python train.py --n_layer=16 --d_model=768 --n_head=6 --n_kv_head=3 --head_dim=128 --d_mlp=1536 --vocab_size=16384 --activation="swiglu" --norm="rmsnorm" --norm_place="pre" --norm_eps=1e-05 --positions="rope" --rope_base=10000.0 --rope_fraction=1.0 --qk_norm=true --attn_scale=0.0884 --bias="none" --tie_embeddings=false --parallel_block=false --init="normal" --init_std_qkv=0.0211 --init_std_o=0.0 --init_std_up=0.0211 --init_std_down=0.0 --optimizer="soap_variant" --lr=0.00254 --lr_mult_up=0.823 --beta1=0.95 --beta2=0.99 --lr_head=0.0045 --warmup_steps=126 --schedule="wsd" --decay_fraction=0.581 --decay_shape="linear" --final_lr_fraction=0.0 --batch_tokens=131072 --seq_len=512 --doc_mask=true --train_tokens=780100000 --steps=5952 --dataset="wikipedia_en"
Each number is 500 + 40 x the weight over its row's rms, rounded and kept within 0 to 999. Layers, rows and columns count from 0. Numbers have three digits each. The size before them is the row's rms in percent of the matrix's.

# layer 9 attention output (transposed), 768x768, rms 0.092, rows 89-100,217-227, columns 192-383
096:519504534410524454583501452520524473518428508469518505595488506445511509483391500498443517568491598539439488530492534520512482502468528504508514540462499497576497554507448468582533551488453494532518411488502462537556561586478487491498566471586459492466436437510525568461465494504477466528447573524503515587502485438527503542488515490457562551490506570567470486483445564444521458497497457503527491488559557513529523483541502514551513473549490426475479476479444568512545478407457455537535530481534482513491532434481468487478467536496487488504505487508436476471482474549462530474
096:446501555522536566496453484394549493487552502547543367515477430525568476454487468581466493543572441560490562446504542562453491543510520483535521464528483499512457459485504525524531559572528502489463552536411518421475435553463488469529626496456533480569427527470519515563494521473527495480420488502530474514553520499494518512511446524543453485496515441469523452520519469512482449470546539486489521568525471478452511506516547551480486387551472523524516545545515430409484537541480456445528470448488486465543550429472518409573534540468444558463481526471445516530468550531508496491
093:464551389544485455490498483508527534462466465488545498491469458509445534484482514478452445519528499475541497485526489526526482532482505485464499460559509525534566532492502503524559544499492466552490537512494546471529476523519487564468433431562529499472493527497495540499517456451460483590485436484486407520490517475561445432501505427483533491561477528502448529485484526491519488531428535474508511556516508485548497507530466521534492459465511602491515460491484478466584458475471480427476558512533456548536441482477506510542492429494497500512493580529585489486522460449492558484
099:404500527508510512463510455496468445527520510462490490559472476546543534510557471485483514481473396546495518442545456448425529504494531472467384472525519454510505496522485615520575486497486457527511489589461566534504498533521508476535552477539445509474457591525528486537503458443531525492489472505424421467577550570492513499510559533465534556571506514495499488569568554542484473497494491534447493562458483485506475492532437514491448415451489467526481561441524542495634471484486547491406531511534476484506455397509499540468516467496537489514472490524543516526498500617535524525
095:478523481538533467452557503522503522429498499479500494498474516514405493509547513555494509543524480555545533479480511579532494556494499487466511467543502477552502516493544468489471551484517540485441506477527514511508566491524539611442465452501518487480480469561413473543498509517484548532550485462488515471460505523486439493478507527475487488547515452484427521501476537546525527475523519447482425396459518503443529563471455517467441536515468500539523539510520441474592554497460512539527485492465490473556498453531552495474459435550589483454476508569479536456440472487402497513
098:565501508475567440492532542411512440540506462488576450414559449556480504555511409500490462460372500486431566599442533457512572546526505424562516491469498494461412528455534485466467434500452489474584495502495564533512566516489573565536484506442528486653569591489491514522459463536529496523492479442542475506562507476529528515518521526519462546460531487523557587521544565523502538447476526425570428511528473548603486517457467550500498487453429483561466463465532483489581475593479484550516516480462483514493481507472517504541538510496487541450497435480445519537571438487494454506
089:520441474487548560560527530569495489497492514552522506490537484463545552478491514470578479487535552527491512545498468509499418485453499567485524510505432489551507454489479387486478530482585467449588507513477495496515517509523499500425490450522511561554533447532510495488522488473512470479495464514526532550526459376504524530416531527534526470513526464497431496525529432530555486464492497410459530521520513442472552571525518522473579489426517515534489490495478487528456545544597427514435522485472573550472509458491532490580522468526553517506515506586443465460531549450461602526
096:458533468504392564475542541466489534499468455532536462529449520462601424486471497469513556493491447477526567435448497474536502541479552556520590546551430534522508527492559489437494595535451580486517560494510474513576514536508476446486496533514473549517457492555441391468450498433554481488515521514530512496494488486469485483513539507516546468567550488443472466492516537534478449481461533507397454504522542453430498542461451533445463540522516420496451508474500529501549507481521422461492515483487466493387522510412515535471539460507491420501530555476489531474458437474503508517
100:511452567516465481494457474355502466516499525524532491404496563440500480438513521501511505536445545512494527449549479491499459459551453494529508469536576470531472462520517461517526467501491458530480574470566426552497532493500494536495519500442472507500466525511533514525504498511490551497482445440499548511557436527523500427543461516484568508537492458493479459538478499486513463470484426565529531449534506484505522472508489512414531423559564463407462477485540550438521471550524488529517543614496533429517467467468447481520524551511527498454569514454543484461533513546517539498
100:499441530530551502526530455494507462462487472463535473516540469497498496548482522481459616492482602538580513444427506436520499467509490509375444569497466526537499492433530488516464418528555499503505452572507476516516556485502474424492514496499516495516494519495539516506512555564486520563511529570461546425474514529500500506550500473449501487479499556385562485529496543443439472488489493521451569477495558515560498460551501559443546489514545499463515546600540492515540596553536527556545441441501530532487485521541463539484492468433515558470549501529556574528507534468489457525
095:536507509501543527499538574468483521535501582520519456509555566493460544526465538516585470527499522531450492466485482534518521466475568525440577528503518560448471534513500514541528480545395473520446491486478578525454427467473602564527541464450496481426559504562559484562584491475521521456486551464454550464483563522492517523490519466481513464505434612502495540470589593559425510409530532533487414510466481533499538520456555502547500530513441525559504509535445530429548512515522475475452455481519408498480465480537498554480461460495539515604453501496501413473533514460580539553
093:559510472551512538505468529525473488446485490493448509597432506538521413512550482530457575497499480456537536470507484479493526454515587509423452546479520551513439538455479468472465450536532497546465550536533510412443428521582536502583565474447454515441469517478455511555499438534446482465555471504492468529479493470476549536461507482487528514443496541478513525490513509534461496447512493565532525502465510499468518515491467434452550477481518518467480515505526495527451446539476517499464481568518532512507548533482483546508508492484512574524511513477502444504513499456479518485
092:534465480565522538524517461482380471481493527494468519496491556542556446464579539550505476587489423514528514544506471458451575448520509508517545521504474518517422532549448487425503461580476474474408544535442536488450533543532542515594382545451497517531511440503478477494444484487540496502502455481432516487455482487423503517445449443542413559581498512526443504547478459534493529531516544487537508476486491428581480516466517510440520542488525507471401568521540455473486510518528509571486475459484487460554451442479571537505513467406482510490482535400550529477464467503525536458
097:471527480561470479556513505569472477482433546432490647526505513489448545541441534486504487455428529467447469531499470474492477491519463505502394591514429498547495579501461509477544491492474545578465549500566526486508460480481532541578469577513455501505572471418442485449469461512503488470487527506494579475486434519495468496480515513530528446558494541483497505448483466497595406521425490509472520475499477520462475518484561509503526474498506462500466472452542501493511525537529453565431578542514508463498532461451478471428544528514487487550491497523547543527506446504481476435
093:516512533487460536485442466441473551522444549501431518550564506522490528430451524551502525481478430489467479477376514587432581528456506556456499475482419475528456435530495531497583465451472521521482461489529502520452465523509469527561601561472479487505542522507566527517521497420541401501475582533502486459569490500468488504472466523459414493469455496561449517459474447529529504482488533559535485520497479440471480364558474470495470521541468519443501520473503527483500514494539525498571457526491442502444543506492556483527477509516515513554501477528502484454482442519515485483
089:523468481373553506481485551455553491488464568490442482467549508468507445482554482479469524434521554449452497513522447518534515548514434519475507595485502505493562443587477514468460491508528544532454524521460473573555530400516431573505547463495473512519559438432513535505463485539482514509474500499573500527473535450528467467496502470499508449478467516480533549462493508504498512522556538529448474428441543519419451484479554547474484512591447500490510503522433463426488537495470459478528501519529523552424523498489442526559470527497499534514463542555410492609515480482484504434
093:500514552497497519479479511488520510464543505543528505576572514438487522474544457546470406481498583516470478499549469512496448440539467458513488553493490470486517448495509580516483486514568447526449439535463499533464452457521517518564468580570474549508470538466556538479473513498497456456507490495508511491536456548506586494483523461493504507468470453506465510517460562530510485528501515588503551541463547482450500498465503474483522440491638491427452486521560520503426493499535411472540513450479524586502527483519490536481513504549449479483502545561489533515477490466478536476
089:466471495503454573465476489534421490407552565528491467538407565450516522523535516469456554486532477435525405488463544446546434511509494598482448492620515501487492483509529513609588526546564496511403513487501369517490488547484509538560496482503437469466447489540478461506518540512504545420491534540520538448430471515467545575529529521501476476475500430481471428444454493450493472529506433454490541479450483573465485503510517511425529463452513464500486499497489489504511479462486496528570499569476500509497455525484486434495514513517524479531465548493535473510467481516447548493
097:453514567559459479495453515483509520501563492457545496520477472532488413472554510475438485442477465425477510536507515493485551535550562590478581504582520518541435477478522562544459511569544514546481530491509494502508463466472562496503471500508487510565503458412479490455491549563450530494474551518507507484553578512498470471431488561542478467581460560477472497456539479501514513522428433507493502469510518502498465472531494574454535539487521475511455559480536514488552528502484523469528466508528450439578567514481482517464573524510455473515504466377503498530473507564432541480
095:486464504502560445584435509551505446575512542516489545455482478586539478530548485537456489514463583452529529459506513517452548508492503472462532543490563462519459468468472493534540492512523426446446529505574479548450486525534535504559500455504475449522511407512549551492479572494495558471483528530478482508537602449474492495454431530510468475525482527501485542499524492414543483577553476495515521453426516471545517506524597511614488512526476495472509515507456452524534509455462486413493511516556490492521511520590485512513483609548478515562488518472434459479478474535491478504
088:459566471494513440472512502510511491455444498529534532517500536486468529504531423558510441505534542516524525614466515476561520587504538522484480434512528515450529517468459524448492535517516599450528480536463514511477526459494542470467557526497499482472492516569508592472479495513518520452395568586498476553464497412556521488515513468523538492534525455573537548490540566494477554429462529494512471511488511503452448496477479459493501505497454570521473481580462479553515476496504563463584469486469466451531515499506510488518473503474464472492482442525506566558471538502499472504
092:519571489518522513440529492505502527503531568508448531565536552559540519490468458509502545567487470547502513546534515548503447583508513504516514493485573491486447529484421543422483523541443516507501467518517514489480544434471556518510534542535514535485555489484426508583569439446591533547534464500569423469485539483550473533495527465516485535437479492484456562483494453554480545508493500469516414544471502419532475555485466402454463553501435565562552471449478491537517485518519568520496552487471483542430505497472544549491523487530449547476476508511564443497451389508499408504
095:444503513432475500517505483500500537543525490434506473441482490501549509494510506439490440497492447420495469500513490519467579510513505499471453535514536482469505540580496427451469509437548482478595565581464514542616569483605469518478455513471575490490492540506474483544448481527494511511485512492522479535487521494486461526496496513549432488495523482569500527493452378440503479512501523473474520547511507531535470474512481523482500498561604450493496458562434528551475537483513503524530542511456559571513500525491455533493489454526515528396553498487477508514473441545447511566
# layer 9 attention value, 384x768, rms 0.0979, rows 90-100, columns 192-383
093:527506542440525482471502522512449581528435474530572501475501484515508442531437497432460423454475602512555519492466546459458484517492579530497434511581497452526473449588520491478485590467463519474480484447497531519472544474505491507608477446513413440531521566481511485519565496469562505522449507571474494477552504496500496501506495431531489559499495465447477496512472520478603442564434497522500553514504498473478556518533411539470465457472453448493529501471501507454533553510469569518487524460502461463528485517434476517475470478576475505555476494471612475486514563462521450452
084:485512512509456555463434511525537509530471493514538576483496471524469505557512489491531495476530484472471471535553455486554498508520537540589495617504545518533563492568491523525526524474504476479453505547517484517558535480464480494562494482499529551525463492493541467537507526569474468525481444460514512402500534451516423540424516446640499384506517536465506541523512535493494505516478530521508507504499536570531468494409559521459479504492546499482454462507469574526434514506448509479568539505507488465439538444542511523478547465512575513461442411474549479515506474544483516503
087:463525540423500516511519606460557496500544423465472485574450530468443533618530507478456513608538453493526537450515411494509447559483521492477525510464478454467542561528479569526445468547471433472558407517497548504494494486469518611498486492484546482533447488497545500510435470506507535522544451523447457546443541423517473491577508501500509476509510494540549448516425499461525440504455581439467517496513454491437517477515494469496465547511466487469399440464467515527607483455518476524488544526562543522544444537471475540443446451552525466524535418545506508508454549490520501539
090:487519520535599486497463502476513535511472513550494513466561523396513516497529498499513506520517526565449500501390499516474526523462533415542492455485489459546568476449439512515500485512520505504527454463487522572497414512546485491571497486496509480447534561538525481466517494475486516530551553475450534482464488498438484538506516447492467488462537469462507511487449489505564463467508466503489464522509530501518540508447466505540506518525542450544433398487525535497474538489444432513482538516563450528523520559441474424500575535509524463471461521550493534486537475474503503544
089:531448516561472491544493473583450537460457565425538480538522453507449489476494502513429458540598427473460596527460488458460468460543461487433497526460474445520496534490562452499474526420449502477531467538556538485460538562551514514460428456451418481563515468535494515545523514463477480534501506468524486491484451538485501513494474459456554568577529504459546490485487471525481363437567452537600502436454427530431493562525524544541482392486378498504539463584460474536523608491477443418537518535420568562501447511462493472462461510494490526471493470596587492610558543493506497518
088:506563456477460505474511503502500435478451458462528423590439513477493540449519515512491440441521489539540547494493506450533499520485544520552508556558538594528452508480474529524509452532513504461454490535515424492542459501574502521500508418459511534449482503519494459477508445500531516557495537434455453508525482474558523555463443510511504512566511495523435533441451425547526496505544492532418464522523539452505424504457480486471511522476521517521479553476537468437522538539476446454485530524495566504474570515493528466593524575542486490518558479483484505455500512555498493495
088:464459462487485444444520580475450499473528499565591493543494536456493522504504482479516487551450538523553519518542540466492581477522520436448481483502474525494475465481507509440408471583467448529435515426473500487519456429502511504360474499499531498496480506441547492492475393510479541499470529459475475541541479492521494488476487519485521518505509485578494447558482462492473500496539528473489498456395428514557441489463426468412450476515488517475515549487507495531482542424543476479400494533438489527566458483476452477481532525487512411534463498476523537523554473511565513459
089:484481477522557459473529427484455530454474498493466581471529572479520544493487475508531448550554508568464377563495462451546495508436477483475407539499531526584505517430568617477460535494548487466494418509508505506491522478452551463506496485568511458473478497515458584449534511432516525450472489508475558461449474475516505463541489445457526482483538531492478425522508385514440517552564572513454517539541469371534469467442521517549450514507448590486581425537517549547479535465464493466454444478519524510498486506559508488557507427488535496463506599473509451490503571536535579478
092:520480504455541481496504391552531545579475470577515474561430553493559485438505508533491550533620498519407555442522492505453501477461527437507530510459509492435480491454573538515505512474506509443470529538502539429505551508461484463532506529580485514452545439444482444471475491481421502452466458478455483517528473542522535508494549520497509566426498520433525526501511554489498493560441493481527540487486622536444480449536509508451532483534549441465488500527469437542514493498507536524544513487527523488560498491440537530496519474462514473509564485523583573482487503420462407463
087:471519528494472534524475545450475495508548527502490547435471521516470534472441545460527499486471436526556500372453571535483540544387496420502587460542435534508521444468512478520532435560504484505508484561421528583554468481436488542471488505437521473504523492556483502520570477552494497404528504437509539461574497509512479540498550538466438467483511494474515495504516517515512384445524487510451506499453482467536435504579544559522488512501558462512455538455520526488590433535481503450533483492462454477479502516538496502546397434502482483519448559550405521470494466566553398526
089:481545486503547481494485506517584466547480475536534521493448576435507469542439505493561565446525512495553502502524512559473467481459498436539445468493539529516479556498503475474492494551519520508477466521493545433536500557477566473504489454475542500371424513522511491538532567421479501472469538514536472581402480465568501522527469499530492480495505500543565564564511502523510472530494586478441575596476557493503446490509490462464521531503563486485426533461516489478456450543489550542519474493512539493516536524422524523478489465505545592546519513537470539467491565454468457424